Part of a small language model's weights: 8 layers, learned positions.
Each number is 128 + 32 x the weight over its row's rms, rounded and kept within 0 to 255. Layers, rows and columns count from 0. Numbers have three digits each. The size before them is the row's rms in percent of the matrix's.

# up: layer 4 MLP up, 192x64, rms 0.178, rows 73-172, columns 0-63
# down: layer 4 MLP down (transposed), 192x64, rms 0.0893, rows 73-172, columns 0-63
up73 107:154102180139093150079202108172082158138102150117141110147107173087131102141141115099152106103164110121116136109123137181149129102155109121177176171132102114062121098159136140062118061084186100
down73 115:105137143149147127174154125090104186123157169105092124151157142125143159136102130156159101091108078165077199115127111072073108075149133082132123161149156128104197114138096122076172158157069108
up74 106:128131089095130122078096130127140154124121122217115135133169086147094094135125150170102149159133161141146222127087110134144107163143123126132167082086143126102080111070118056144141117179068156
down74 112:110103194147170075121095135188119103092139124161116112093122100066115120124176140090154133149119160024139081168085110096155135156093135159141151094156128168142149132180109156111177097124117150
up75 106:184173140156098068167134119139164127116104166149137185129113111142120095140127179127141183114096174177117053144113103089097154152067123081108086159161116160098093105153110097118126124085073159
down75 109:122157094116166148081164149122132179076115072096126102159119164131160174120181078139116121155075124115090166128081118163204109114130121134089133121114180097120163135106074141084114188158113176
up76 088:107111103124110138114154125098095130110069138089114097059136158101145150150190080124129179105143158079056097117145119157124124108152171142109156207144150118093181175160129182179123113111154098
down76 089:094163157129122171150129191124145118208065087131150109161073107064135145099121091155152037162117141134187121131136100132130153132092120131159111143121149150183134132099085080138164102130110095
up77 091:125104126098145094077154156127072086110151140162145140084139156107185084185173115163152065101107110120162113095119141155151136158079107127139115145189151167095169110175094070137073101124131173
down77 088:144136116094161126092158119115108179161133130157135175138137120137119138060158114095140148140095154099165136149093144106173097058105079085138134121095104231114042128167127176127156101126154129
up78 103:165147118104115069095129133089133142165108173132081171128129184074158112107101199132160125154145129166113085135132055100133106103097190058120085153173085176160150121139151114157121137147117142
down78 099:130147090043150137151086129138142120102133155090172136143116108125141088131143105108077193194137102148107146210146096134117116130111145137159113118128126135077123071175168097152144057177113174
up79 100:085138131170163072134172114148158157096088118126150136109142199116148141144129201134107122161140113162182155112133127130139059126114100136063115091123086115035130146066130173090121129110148116
down79 107:090129131131076148091107151133165069165151119143114186119095165096109094093149075106109085122109149125092129129166141095154121145133119175170082108101175092172080176182184127091110140124152190
up80 095:112164100137136130138136145030152105116143106115139106081141124109138120154127130167136138145151105108163076105127147186144114101146176137066029135139124154192068195149136164102087146112119132
down80 093:135147122151087121116097110137112123093150129168123154140157154149082089098099111221099098137137104075107177116139162098148117141167097167194108093147150154138104130085135114045142205125114172
up81 101:091128109142127141125088128104129159121091109218119125100168167135101064115190159114147195100092106091139124128166107126131136076092138113126147153198091186088099100059111137128161160132127146
down81 106:151185073106124117071088116069152165119135127112155077079122126151128146169117134180139160155091143125160099102173117148115114138117145098138111116201194158127151103190058075103113095137128134
up82 107:104130151149148139139129163155107108081158125129124092109115191120081110126107156125160077086095175152107134204132121097100131120161147156076123108150000146147127122143131119166072147149128142
down82 117:124074160092149121068189099119115172125097174107146075117159138130157101165141134123123151133118076071166096144091101134122169164118099176115111109161196113120141096152093145071150154079158181
up83 117:176145147186113157091189175093123102079133112074047117075125131080144139095108099121144115118108112146155106081142085146181138114108163160107139085130085160136105164132189171106123099145164129
down83 120:092123147174109167147143195109141099153174111081125151104131104113096138134126087091125156167178127029156111123083192128091117159122136131113165100137092119181136056157167175122134128123097129
up84 124:147093167142047163164144127084152165076181134108115119121163116142114081160094136174144131099119111121101125142100155181163157162130107114159111100119094083156102093180070155167140055141169136
down84 109:129048187121087106140153171144196105080134092101144175132170099158088167136170061089144184156136143095158082127118106150087110157140129138107132099133084092166142121165154142095111096150128130
up85 101:123126142101175137151154123163128059124150084091117121138120093198113077138121122125129174087152093145152197129104125127128129151126139153098152102173111164140174083121034082072127093147123183
down85 111:137133086115110131120102106104118105161091154095130171113155159127101114112069129167142195081143129136090125155111096137108010114112104104167177139142182158143133140156141112180130195152148082
up86 084:154111126176142131120114196067173094165163126151134094157163090115120136142113134114100161134113142090103124162155151082121107233160145055103131126093161087128104136183094104082137128126097162
down86 077:147147111116121130141091146135124162115190158232098114075110140100104160150138146102126116150101139083180104136153146128122064204103166121145158096091162141132108148167109153063116114101118068
up87 093:127038174104142166141206122174123126130127159110154140081133161127148124117081123089153120149160101102136115128121118179172090043137159089159123170130174134106164125109122116062115082133165138
down87 092:118159129108138103146112128145135120128124135114133186141101148118157117043120172088151159129101123187167141181130130175125110077175107099166054166095080047162138145120113076164127128163102108
up88 096:158068132121138140153112138134156141050105111131129119077140113114106161174105073179182138126147163076129120107076135153162212099162157163094114133107137095138124086079163143119143183142105077
down88 087:063147080156101151161110155089148161076139094112122146098162067152114137145177104081090124199125164148149151128148157121151101060166149104171160161108142097116129123169100100181114113106139072
up89 093:137123071132151130142163113156159151174157163179100136104171125068108139124140091153165125111166099085083187110133124152128151148043086129101090115085131094128141184172146152095106073181146120
down89 096:122195128105129142102093120153104163113124100122123159127124121094167109182168185143096165144105143111164051093180086115098082119157074141158113132134118137090189187132155095092116174074110150
up90 106:096134035129107110142108106137113081141160144115102165107143172067187168120142179117168155146154122158141104134166169136164075148117143105127129086062063100119129096129156145090116093155128183
down90 101:095140116129132074126091140113192088189127069166126170128089120142113204157117098116081163137092107100125082151127082138140096114116169098158190157146124160133179101115127180078166108136106113
up91 079:081135182143145124157130102172110155063150130164190128162156097105157066120116111163173114113105071084104166143141144189059117131139079125163130109174133122064099167179123125125139105130134142
down91 092:149098104139115088079130114127139090171210083104154122097203131173167112170109167118152186154117151184154088112106153059098141106152100116156117137143140161162128155114093102084116097098094120
up92 093:157171169097179124180126120122140098091121108124092143112161146111067136095109181125119142171170158134079108129135180186156180120101086129096098087092162158138107107110090192133124065168098116
down92 093:098146043113143118103125087139116119097082141160143104136133150093172136160156175113112091179108191144152157103095096126176171164106055135164089148133127153111113211185122121149100123122119104
up93 102:105112165159151120122129088131156205147133175106078112104100107091072122101141101125158173117155120132208195083089113138158128107093099096115078119119120134159157150109161110090185108169130182
down93 111:117143143163152141161113139108149157115123079133196129185139081129117056119128177144104070092106092167110155073129124128135097079085174120134198181081126127104150134179145152118137143134065123
up94 098:158116095099141165112140113126124170099097166181118136144149128106115128100156106132095175152171172097126116094115051190119211157065079160107103090169085151103099141127182134137134120076121126
down94 104:155145111131094095110148132119139124183178146172119125112148116105139056091108073120160138194095115141077081122161127096053172075180074161140149126135131154128183138165076093132122146145136149
up95 089:156085105128175159109132152160082090139095120095149137115094151146076142142112093082119143119097169102126148149132186125145062152113202086111175124146128146086174169086145061140138127100163186
down95 093:091159089129114112108130100124082156106117177109113136089130153111141103047090149122178142141117079137083157128098116117127141116197134185114141141110120192204078176146132090194108158145107141
up96 104:129097173078110128103104118126138159101161115130101134168137134181126131091079090168121097074086143144156081167082190149154114124173127109098158099083052149101107167141094170187137102172130128
down96 104:162174171128126114098123109081120129154131165138166097187107143186134104169097108155155144141171128152139124088132142126108085119113104202162137102091140152091123046201120104071115105107077100
up97 097:115212078112091099171160091110125127153078102136097124122137101104106126172180143132117156137103180095106122130124106130199134158116130107116082125124136099157141067194140172174106161100189088
down97 089:141048126126164159063135115123132147114075104086103138093139165115087148214136127156085087128182115186106125085156136125137154142101167151087192133154159141085161126146084166137094109130132121
up98 088:114163111133171162112129130146096113175094176142166136225157074118157142126134081170065102097115072095130149102128164146135152121058118100112095140145130142107083116125186110086164122132108176
down98 106:144174157188094085151139165150140122142075153097153120138122135125133151113087157150078069112089134211120128154181187059097142117137105118140126132119163109157153165119097144112064095071134102
up99 103:093074113178095131140132076148107174058161155059130144115120131130165158132116097150166130057148138117101102140127212125124080120154166111110154137139072145115130151095130168148086165172142167
down99 096:128129121116117146148140156131056096154162141110174099122148093109148134208159154110125111131171122132113079126098182118047163091081185137108165157165102143139133057182086102111137130094099126
up100 110:128135093062153122144122091179126098163091193153109138140148126153142183092127124115154094088116149099099177104096098165136119098118085133166193093093120178147101082185158105172127080155088120
down100 111:130111116116086107108199114092146121173112120112106150115101094151158068097147185156088176143126137113193148079103146092157097107187052104152148149141127112148151189153169115133100163088157121
up101 116:052194116166097047135116131119069153111176113131109131178106168140129116147139198118129161116101144113112168091093133140150108119074162112128119121104102206094132163092149144154084102152111126
down101 106:138089075084100111181125173142098113080187179089092174123140126101113128158097092170135154123107104114091074159159152157098095101156162165142138185079109140152118068144098151130172139170152115
up102 100:170138065113097152093103109133136077176077139163087116144158092113151105147144171157115182123125115161177142126088147137123134130162155119100091124051100093084146111147184058158139139123193147
down102 098:023128114076162095127164125153159161132129142184108126124099125138128171103124169125112098128170176120088121067160104108161077110143099137149157175137120180116087109188125158112102120171093090
up103 094:135166071146115125124175150106137118154122141152117115166155191205159131128052110133157094123140086080047130109135169134143140129115136093061153125124154118102094152104085146190107086172121118
down103 104:146140106141088166065101154122112112143118159133117108129173174084113181205085104115140054159115114162120103190138154076149189145133147140121098139173177156125107134088132133129119054122117100
up104 109:112038107117132221123050119139142142127136108125189110175117138108173114135079133125133082130081125137143141109164120202172131138122156105124116105166103129129158194133076143109081130131143124
down104 089:186106140197110081078148139170082127117092133122099130128162172060142188139126095154169121117118192092123092157068110125123127156100116096104126108097139105143117185123140136181180152084154138
up105 099:076141166114133150128187123079114123106088156132109088079123101137054125126201124136184135134195139129159159121095127095130116139148171125121156114152066150123086126095098110180177066150142097
down105 109:097156119122160133086128167102159088142089110169108139047069099170121138183109091127107127106103117109104140193130078092160120165137106138105159185115158163157127107120112184196159099161093126
up106 101:145110070163091165082128086146142122180093161114100159082147164095094140148132142150154185093224133152125128129106084174121090157106121042145134126120149168145164143141131130085110120092098139
down106 112:179126081067147122110157127063162124143119131096114132123117118160093150117192090161148190148130173191112158126133116119119121159100066162139151140107156145078127086108191134120086111073175087
up107 091:162105132128145109137130211126107084085107099106145104165086100154241150161119117119139139160148161057138069134121148161130090117154123118119082147141179112141189137126146082153102131148114100
down107 089:122086125197138137114161085156091081136078145156096113134083167140115101059163089141143155171116156086109098181140108106154109132099107111128072158120138156107108113200148108189154108169151172
up108 077:106188096135111131101117108130157110063137115102143081162084087120141143181094110130135148099145105203151118138144132202168119175186126078172134110156128078085129142134155133105160070106117077
down108 083:107126107100120142052130114160120128141122186104164162076147148113101142115128137107123179105106148175173101101118098088122216115132114187126074152094133127143089192134151110127093118092199167
up109 093:167093148100179112157100109090062116171168144095103139180173135120110129096171113158138098131136132109106147127112149154119111117120215146126128121117147162045173090188145134064096136087097137
down109 098:126094090109120193145175129073114147133153155111136118090121094139095161113103157138168141103089122200094088179113058157140186150138128147159090132161145167102100111119093086194129105083155158
up110 091:087147139112131134090113101141083105108131119164117143138126161099107156195137104148093099136071123118106152088151150180196150104091172124144189120138174176118124121129124125074122122237164091
down110 093:111131132099101092144152113113104186078114118068145109170110141163186087174136161162093137142175122119160131093106109152213119132085121111159152137127087167076174196135148102096124120077112098
up111 090:120133094152159158158151135104084129152093134083118122118132172099159123169138131122157110147136183101112171071164153101133093127189150143174089192129108049123167058110170124119074122074121120
down111 093:112093106119145095143127118177117114086145115141085188109126104081111169128115123118167065163157120105104137156160122158090075177086150104109178099079132187193129098145149174067179148140127148
up112 096:094142104114113132096126099139149133140143128135116118166062057144106086096174131187161156169113174180124138140147083088200104134092143087088152105121123182074131128101128155129140071196130141
down112 112:059112132188122142131121183127150172118146141121169185132089158112128107159116090097103160141143138108101075092130135151075093063114131125158102131175180155143158123178064178069147099125111122
up113 102:179104121076151120102153102146106090156169126117191165134168110117164116147136139067115115081116145111107171075124125147152131071158087127174173134063130164105114080136173146196082134148094155
down113 094:081143111171117093100114139137170132133171122147074100128129163085120134109077083163202090128117129098157142142161069202134100158149099172137106143093112079110128111117189171097126095126189140
up114 110:111066156134138164141035165121124132109189158160113140154158103074165154122155136092185109078130156092118137076112147142179113097117185114097094111092154149128088170169099134094123140169119135
down114 110:110121136155102180109071181111106144126080149152157104186066127121094153142090127158141118127036139083159162154129073128178158146070124144081089139158096150158103115172113119144157168131135112
up115 096:164139143110138129206151113109159138129054137082124133121070146121098140090110114069087136121155118114169154208092088139148149087169130118131114123201075109162149131168173097129130152086131160
down115 098:106100151149143126078189149131185111131153109105105160127100164072188129153137088163113083152106142136134148203128131074116119154106158077079128087096154115086117056149141152166132131176167104
up116 114:134094161094125152132097196201132146102138085131155141195098158180153089176093127093185106123150122096177133083098087109107119172124094149096187075117097105133167111144149124143132106094113146
down116 117:120157120080137083137127073114121140121197129072122185165144093124168144136101118193167136167117079105120100124176112186120088132078145125126062109084133099166177121112172141117123110147092175
up117 084:144111148133122159179049118182161065106096097139073151095118150095083116138136157187099138160123096139188139128140091158155165156141135102111126132098149133158175115189124148147079104091068157
down117 083:092153097071138096134148141182146186122126133129154115150147116124164147080087157085160181133114190102095131109059111091134164092136099102111092155114165181179143115168065102109121146155089168
up118 098:134119178100157118126122141144180182122064044130137114140084164111120090153160106121147208163155163152104112105125105124111158131124155118115136083179102132090154153149160102191080072098126096
down118 093:096140091132112125172169152145118125080080147149099135125126098113071144115151113176154055100131114181218159113121158084114142083098185140137106113113154192064128155146102145111167156101119118
up119 094:197106147098147119133130080152153078098139123132126169138121114141121094131100152063134190158168088169135097054131113156085099101208104099143121115106106147105146197147176150147132103149084145
down119 096:047171124068118084114107131142124094133112176173081125169100149132205068098130101139149109177149185120137117080133167110124141150083113138111181121113177177157108178131116099135148109132140117
up120 082:150151139144131135140147158157176176132124158136107069158126090143149023101123072110118114183118105082107229105118131114165065156152115112115119162146125156094096157109087112099144129127145140
down120 097:155100118132101150070129107159210113137166073145152103082139119095118137144147159161158121137178100099078083110141163119130135129163177104107209162103145073106084171124088159130146097076136126
up121 106:107160165076099074089158111123138143140145138134092169141175165116129125100065115061171151080117127079066089116167155127117116157133130111110124113120088176165167121120185143147199158130178128
down121 111:163080125187100136113080138116136084168138151161080129046142114095114105131155123118158115164118085110167105155050106142122187158121114145165092140068130162113181108184137127164098168143136124
up122 120:190100160140125082163101102167103122128091145167091149164136123120129124105055135115123075147122109105152150094149092197134128189136171147158080075125150175084127132074153156090088120153086159
down122 106:129156145159150108151112109101133143105123090083104106133092187123128115152107200095067173160157125067095144151125171101180102110176137085093077118068176162121131153112069148112160133174134140
up123 109:103178087120189103163124170177086085135156121103094144168115117109123092126130113114176117110112122104110132134125102101148125159088151066060121138101089153205144128192096142141206092145153124
down123 117:099114110092093140169113136096136092168138135131160187144095128148086130111112062176075091180139108149157137046127141138152173139098102186114151134120159150136169112137174103147121119146036104
up124 102:153114109115129104187164154127153096106129114104125079133185120088154080070077128179166131068159086097107170128173191130099127150171088163106127104102083113119134155076138132144133150145177179
down124 101:117186100136119131139139101143110104138141097167123162124111188109094159094149152086043126091163132129137126079058167109172097116209087106127152101099160124097139144166113195124164160132139154
up125 109:136147159140099125105102184118096150147141150126072110104091175143069084174158211145166117064114173093167109109051137141110169130143169109114088077124170132118134100178131145140130129116153140
down125 120:105165096125110112135144076132122129145106179113126168152157144171123157097099146132194163143120129136096164048169128162098063123115099089107075131099081183159099116100176168179092122123120175
up126 100:134152145165157126132134100184123165130136130149178135109140120143114175098087176113135193113087122166081183097071099105121114173155169109086116146126119048119203097128125056142119150137105109
down126 083:076111130097119156153189154089150102132132153167060171152121080112122135112129095194190077135102126099184115149168137137120135123090097090118113111093146126049118129152111156138187106104183146
up127 111:094175105099136118096153088080086111092169131146084170096179178080144161108183132159157165114139131096094165125094156137134112066131143155149154146086080154133107151086158090125158085176083120
down127 114:114095113127143146107144097129138153104075122143104163115133101070117148093148096157195089183143173123096124129116142220165105180129172068163132124126076081123101168086156159131112191121129125
up128 107:159139143109104108115160103127068114123171165193096153108187091165139125054135151147189095103079124109132130056114127152141142042137157094101148155114087154087142141124134124145159154162099110
down128 118:145089150149120160103149084170176145107062064111081136108092108199155103165164090104130128134164148063100110164119144112129115121119133090118095139120138117168149139103174172182078175129165164
up129 104:136145140145157179163164142109177125117201128100081137152111132087052090086121133137154144140135146126085156153086158133113171123160148108113145150102109126094166140119081101099151099245116150
down129 098:101112087133140151155133121109084130109171139069159169093130149140142150104158083164143160180088119088176155207123125091157101099162139100152085083149123129162097119178131166109118063116140056
up130 110:191047104145106108133102171130099143156156179151122152084177091132144099122172092118187109114107189121140144070116137116106115156123131074111064086132122115112173097133112140167176124166157163
down130 109:109075108102117118102155086131100090074112146094130113209109123099083108143119108198166098160155070140150180138114166114131149087122142157140093105099170149096203137099144125162175174102141139
up131 086:119108121078112106105110131180136110106116109139138146144121111074165107164142121107136123090155152120144101124110187082131150142188155150107088092124041129123089140082185193067125207148160133
down131 097:136128125138153128108102172097183081152127116170129123140102114118094114144179082119105166157102142174153078112116080100108068163078139088132168194169201113137121129177124052150115109147105118
up132 105:198131090044158121089136134116102096079127090104104093150157091122161170108143071134131163118127123177123154173123124155170136139147109139095173129183102159066160133086131108160066154132131168
down132 105:090093156109106157157141102167153147141102155162185154111146182112080109096130170142159053112145090139112090041190155125109104120124137138133109133071163123160117112177148146135170113087071132
up133 079:166209096110100121150130102096162144120152139085132135107100173136113083080108094123141171152155091088151112051132171157143090087152177133138174154115130150090127117120073166112187143178158153
down133 088:162143112092147191114108125166141102130121143073195104095125122081127129146109139107142088118140165112125162148101104097227183097137088150179093149167135124119076140134108126177158156080096080
up134 100:055120180134101094152142084190128176181158162103145154117101099121136070156149131180200142112130167134153136120113096153145077155089145094095116099074060137126120155157120130101126127133123178
down134 096:140153087135151113140106104081157102135070086133174095158166127111113234190155112137115127128127104089081082171167141100149139120172176128144098107162118162101121179119079141083114147093144129
up135 090:121133122162131185120072158108155136127163174149124110125097134131161146140110141134069128090066122116048133126137068085140152156120150122085155127155145176130067183124130132083138062144198165
down135 089:132149127140083113130135110089145114151094120172087154141078145126145054153110168187141093145145082096126132156102104062157144124102087092158142121143173105162156214112174083109115178156138089
up136 120:091106101137125139136150173105096102116131097157117158146212122098075081120106146156147135126117126168116162069150173129098171152133169095110123074102179166069171092144078140104127119197113165
down136 117:135060092103122154120101177163140162159157171148137087142080112091221120160079074110163099128090114114152166112095153114110141104140125190091104140161197110087127139139134132094146087127115155
up137 088:129150135120086138103114105166104097112085142128137178111109112177158106147113153126158110124130194119110176203064111098119142157182137185118064151096114099073187099136126150156084106073138108
down137 075:114099141146164142157134140163158132113158120145117101147114155068112112137119117153142173145095100062124073115155066155164100117060108092143115141140121197167119144143080137088216093175144173
up138 099:140089150170162152087144103098164166131138130087204125117126124164126120130040099111147081095082147164130135065094106147125073160160156118111108134186073130130168162139141108155101166082125107
down138 097:075129142107108106145163134149143162173076149133044130114147080131118119103135041143221105113143136091131115087134127133191136117119111129079106141151159138153111154118126174073185122154142155
up139 100:172089120127164127129108167063111140079122129129139097112175149134164142165138112143128091167163117114176154071090145160108092146145140157184120174194139134188113137106119079065091119093066116
down139 103:138083094101162155119161148102081138114172128091149134160136127175107104085128083172144126103163087116145171069121129138125140084154118087078116078154144163124163101176051181114159113124163189
up140 082:163135062068140163145178085167143094095091105153131128123125140109152161167105102192150116117082077062162086138145127172158135135158163123096173101165150141067115133111144140161137146095125068
down140 085:088187127148106093091124173112103138129084134113190162114157116190115134124130152141106102140108159151057132136088177054102170116137101145159089152169164141188081082154106124081135136132099101
up141 104:102128120105184128039140217057158126121143146137170138113128173140105142145135133137107075112069091089146115076156142134136184123172148080105139122120105107168081120180142133160139098128113147
down141 100:117140113126106167181146135077089087141114139164143153137124130167109144119042110122206096169108164097130107107220139179090121061149078106131107120080143170126137130118093125092128128122136156
up142 118:117097164127129081131141118160086129134099148209093123131174139147095108101117132128136129144120108106157137100149151136112120193057184095069045120189116131120183150073100098163168107142122128
down142 118:129144158153117100190110090113158123137142081090101176083101181096143076114143124147119152107102148119095134130070148104136131158167083109144172116135168143164121111133208129051175122100189094
up143 115:130169144179133124151160107117200105139120087118178070146138070121162114104146157096101115095100200124071072136155143150126140119116170123137153184117101118109117106177116161057122080122077143
down143 110:116104148145121136144084061096131095094141090191155171181199120121161142095191110120118128136096143140134060133159120089148129157100148179150109098097065157155100097146123146115077093159169125
up144 105:133143163118128071129180189136163195158145111130163121141094120082109138102094122117146106107156149070160100158113126120168152146057154079072128138117112169115106121080151177170165065106161114
down144 103:128196159095164043087188125158037128140113122114128098161108145093189142103140116107185119083153149149131163082162136108139105088114156182144117145151112129104155113112125146116123141076090119
up145 108:132142137114129142061076175117097084100152119077108179158171116122166153214166136082087214133164127136121132098104133186131106159116115119126101127157128121122129101106137204110119126112165089
down145 099:132152115146202107066142104139110149149115096100128176103125127141101165099080074113102212076128084157088131123131156174118116150096126122089120168137138139136183051118143202148134144149148124
up146 126:091150130168087125148150039204093104092143114187189101110127112131099123140107109142237144133143156106129154121122163123137122151113112087092108106131081106139117152120126149112095128175175166
down146 126:194123116157168139046183163138103182124135125117146042151139146115141123134133109061111149107140134111190172133093135121119111075117099103142203169125070128095094118136151158113132143125146099
up147 094:072116143144115136151138174132121070128072156131134150118092170062091123143123180184132118112106123133135093113215163165150154144131149126113087133131192132115104127145139123025096128098132087
down147 092:115117114133175151182151027164091126139104101155086117167107117157089134147117163095167066133116113164100120090136136115126108158150110100124112102126187110146146185150106113181139212083130118
up148 107:120095138093107147170157145131057155114074142145132078208169153087112117129040231120142151110098135124140141100141146127087152170124129120154114124164142122119155081142116138127135089074146140
down148 132:162120100132201125103095082123181103163144156178120161088135072157119085107172120183135125095077113128118093146175171123202122128127108127143135138102095122136104143135205060100117131144124087
up149 090:135128104123148123098125147156130132101150170093188112035125107192192077126167164117146185158142161110117126066131167154094142099134134072102128129137092123155098145136121112131066120095172080
down149 083:124142093098117109183141114165134120132125073118154180189112129139146138077064161141147092088057075131184171094134132118141105112157167116149175099087096134141115181123134159070136142175090140
up150 109:113145166136154125157142131137189145106094061190110144132136076120155146190119105159146137122100142153129128118140072073170136137195159145103068077103092092090139129125101123063167101122178111
down150 115:134144130224143116137146123148109072100136126159124095111136124172109133176107046182059164175171125161140116091078119084128104115082134067150110155125178117090142085156140142138142136122118135
up151 080:175166093135146130136148092121110159075112166139055177115126132106178119138110133055165075135060171161138125080131074106155184136153157124117087124110143119120108191149177100089121141125156128
down151 093:114103116191112168109146141124175133146109100105156137073109153106164160106205122142105182142185113128064117180065155049095115122161103141136146126099166097097149106129085164126121139165118102
up152 089:121093094073153129100136179115123131098177095143107066187181120107169138119090145103122170061109156128175147089171127128082124091176151149108123173115079091127176148140098092155142105097169142
down152 099:125133158121103158106214128119120115101093086164153120177108120122115097147119117180143049143154142151196101131105129094130189156061070116068183101134166139127144139149125132113151138110170093
up153 099:115132148134061107096147154100111129132139150180106203088143088189129095211095139137135158121171150094091168168130108098115113121161145067092118122097116165151143152163132089106102132184076120
down153 096:188124144081080125122138155151139126102105136121119099194124056143155170093181161142135116111090173098159181098119167131152101083086128112154137096110134158137086165180099097176092064124103119
up154 119:190165113120082151125101101141141062135113150104154061145153114088146124080150099108111125200071145153154204151157102180140121084145145141066111177129079150160092127130137115130091139132112146
down154 124:157113137165126132129168114118166113148107083089211100137119119080120141103113145105169214124112123095160120135137105144131135137147117111133166087079058116146091097145111174096123069157138218
up155 096:092138147163100046089144131122130156100105119161062127142132121083120120114127165166112155119165154093105221154122138150152130186127130104116161065093115113150102131124159048104142102160154080
down155 111:094136172136082117081170083171140147162120118133112174124146111121112101098141098172160085146133161113076167144158139131138143118092157154115117114077065162156128016160189152097138117140152113
up156 107:139075128188144117094128133174119165086125138073176136129160136110118104105163136124147165155092161150104217142100126146077126128138158040139097151149129101100181121075163127182106104132095100
down156 104:087146032145098133180069175128141100145127131161112181133118141162143128112110097087085123164088087130175099108131166155102151106151179117129112101098108123184155125103127133214160143111134089
up157 082:167137080102106107143056183176159102093112101182133150111100099119120140108170165173163179105120129098132143142159091065185157124109150092090113064084117118122187144125145118153162149163109131
down157 082:080124102148100101105137096098079182188164188094130158195112092103106149119127116173091131177117099142155085158095121054147110133152104179143151086094173132097142136124133175119115132120188124
up158 098:165131123184158117196122107119122129151090147077103166139099139138125122091129133120116147083086122178105161139167146108084164153190126130113116141133099060063140143035172116135124128143112197
down158 079:107162165120106094149108116118072115152150142125130150185152133110074095074086143142169206119169140063092109139130162141139088119107114096156122084110099152158116121131072205153132094157127190
up159 085:108162159138169135109121113128107075074124134127171197145159123152114111133139109135197150111100127152159159092087071094139178184096079119126061183116151181163191102125133099098130143138140107
down159 087:107137150164172213139108139151133161105096113125157130092148159159065115115131091124137082175141122139154064150093149170080144113087157118098084107094116163097059156136127212121115107123157125
up160 101:071077063185112162105124113155120129159122162093148120179112127117061168184107129116182141102108164139119167128098129100134143174107139132091112098113136149078142112120103201168126143084145195
down160 106:153181146098171087104171056125070081109126155132168159166117207128160143066130144074198128126092125167117117136136116125136162137127146152156113116131061127150090147129119088111139119144153072
up161 099:068154091118177108186141163103169142139146124133144078114120112119059086153105117146118169181053119147086170126121154111103141135118072133092139162191090171089153144147136159122168094111103162
down161 103:130088118093127116078124120184128127155129153179044191140133139120118112120122139141149094109186190148112113065164119122158169151091186082152136137153143095137098123048128091138121137070146133
up162 109:092151113119163176143144141169178128028141161076111182115184146060180147126176174140074124113133118114120096139115136108134104126106101078113130131112094109140074106137147169147081162154125126
down162 092:131150176110108109101119184100086124121168105083153133157151124219093095133132143142142128161107151110132140150125145049090151074185178115088104099171103110153124105090109143121128104162206145
up163 109:141128182205183143131147149161123045121146150130129096102126156180120103116131183146115134079194167092084153129126072136094147074160153120152119140098150104110115130141100131062105069127144134
down163 106:148097077151191118126145090156090165149124172095106122124115128096132107152071145157140135056104113116116107176166134136083106121148111151133126079104178179173064115182193158121121179114127093
up164 098:112166099147107112109119166084157119150109115177079146153144112134113121113175147130190122072092078171178122114160131117100109114151196116085084119114073173164114192099123062112160125157133090
down164 088:113140152193148088157178126111128099126105104127079071158127143119116123090138170136111102099086172076149166132135135072227131114102136144105134146132096142130103112133092203088191116134170151
up165 117:109090156183155173172068179106094116108141136118144167096094126117149151156084128121152139105114091118144163106111212102199127183083121157120160077129102171137085099169120123114102077147121145
down165 112:142182156116194103093115101101174098114134139087197140090145121139163105084133177087120176137147125090110161127131192135174069177128138115092120135126093118138072134057152136154150096115088145
up166 109:126108079116061112133102160155135084127099198066124121127142144113119125073156118163172155167041142176146183111146146161102095137118164128144120148139135197073138150120101182103094121137133118
down166 121:132109133153089109152147149211120106090159100109139118103130141176148078124147140162177148090145068126069082056112129133181153142163095149128166154109115116177149063056141117152128116144121148
up167 115:184107151095192167094149146043156183113085144111154102145129119176130180118105133102081128101067101126108115142115098109165107109161097138129156148201130140134081118104123122128113113108135210
down167 124:110124090170138128176143089115127161187145134090144160140126208141146122106088081102156101077131077136139137074097169115135141112137092151118116119124072077182123108145140164191092206128120104
up168 112:135078172146141124112186103106070126093184119116095144162163119134151190130097089109117149126137151099099078106179112120140089146114173099132173159178098132108125117084138206113143055130117174
down168 129:147147107143172108055177118113135171072143128082181153122127124160157135126196102124144114151124068117137129153069118108101134144102066161152189147137102147094153090143146165045151098112124124
up169 088:101112124097190116083118156134122097123066116107165147161116099131165122147195165102175167136099137168092139099115177133079088104151116147097081090165169138092164150158061083137138101146088162
down169 094:129122145188117138096094144158080148121138125148107157094122166160114155149085001091100158089105104117140080136149092162133119116122160160088169107174111163173139166118116189095148143111133130
up170 126:163163141128132116128163116123129124076185136164062173162157075181172110118160129105155118128152140104104120132106091127100112109166103141081061071095124159159136132150186092086135097201112164
down170 118:129156110100142095070162090164093160135096162093119142118063123117170188122094155204095153126131159157159176058089170097148092141125119079146097146159126110129156108103095148186103158117132110
up171 095:088182127109106160068131107166144111089167141108187172117124155083124084085120124115103126115127146137089151130178139119177129162128110122101113141087144203094179103143199114094053115096128154
down171 086:047165106139082140103137131157160163152130193154089122127108138100158152143170112119124126083123099075114173155073084145138117093130091140121110160117141125134113115170077169088227111145142163
up172 097:199128140145148165139116099142145155122151123131189090131133066103104080117108150159161075117130102122127162075127082182176178046109108090181150167092143090111138110119168112109120127127148174
down172 093:110129140125143183157092185102145147138144056117147192159090132098170160136129166190131081108097156123146095192094133120116080147109122086094162107145137152108146080173063099120108113079154114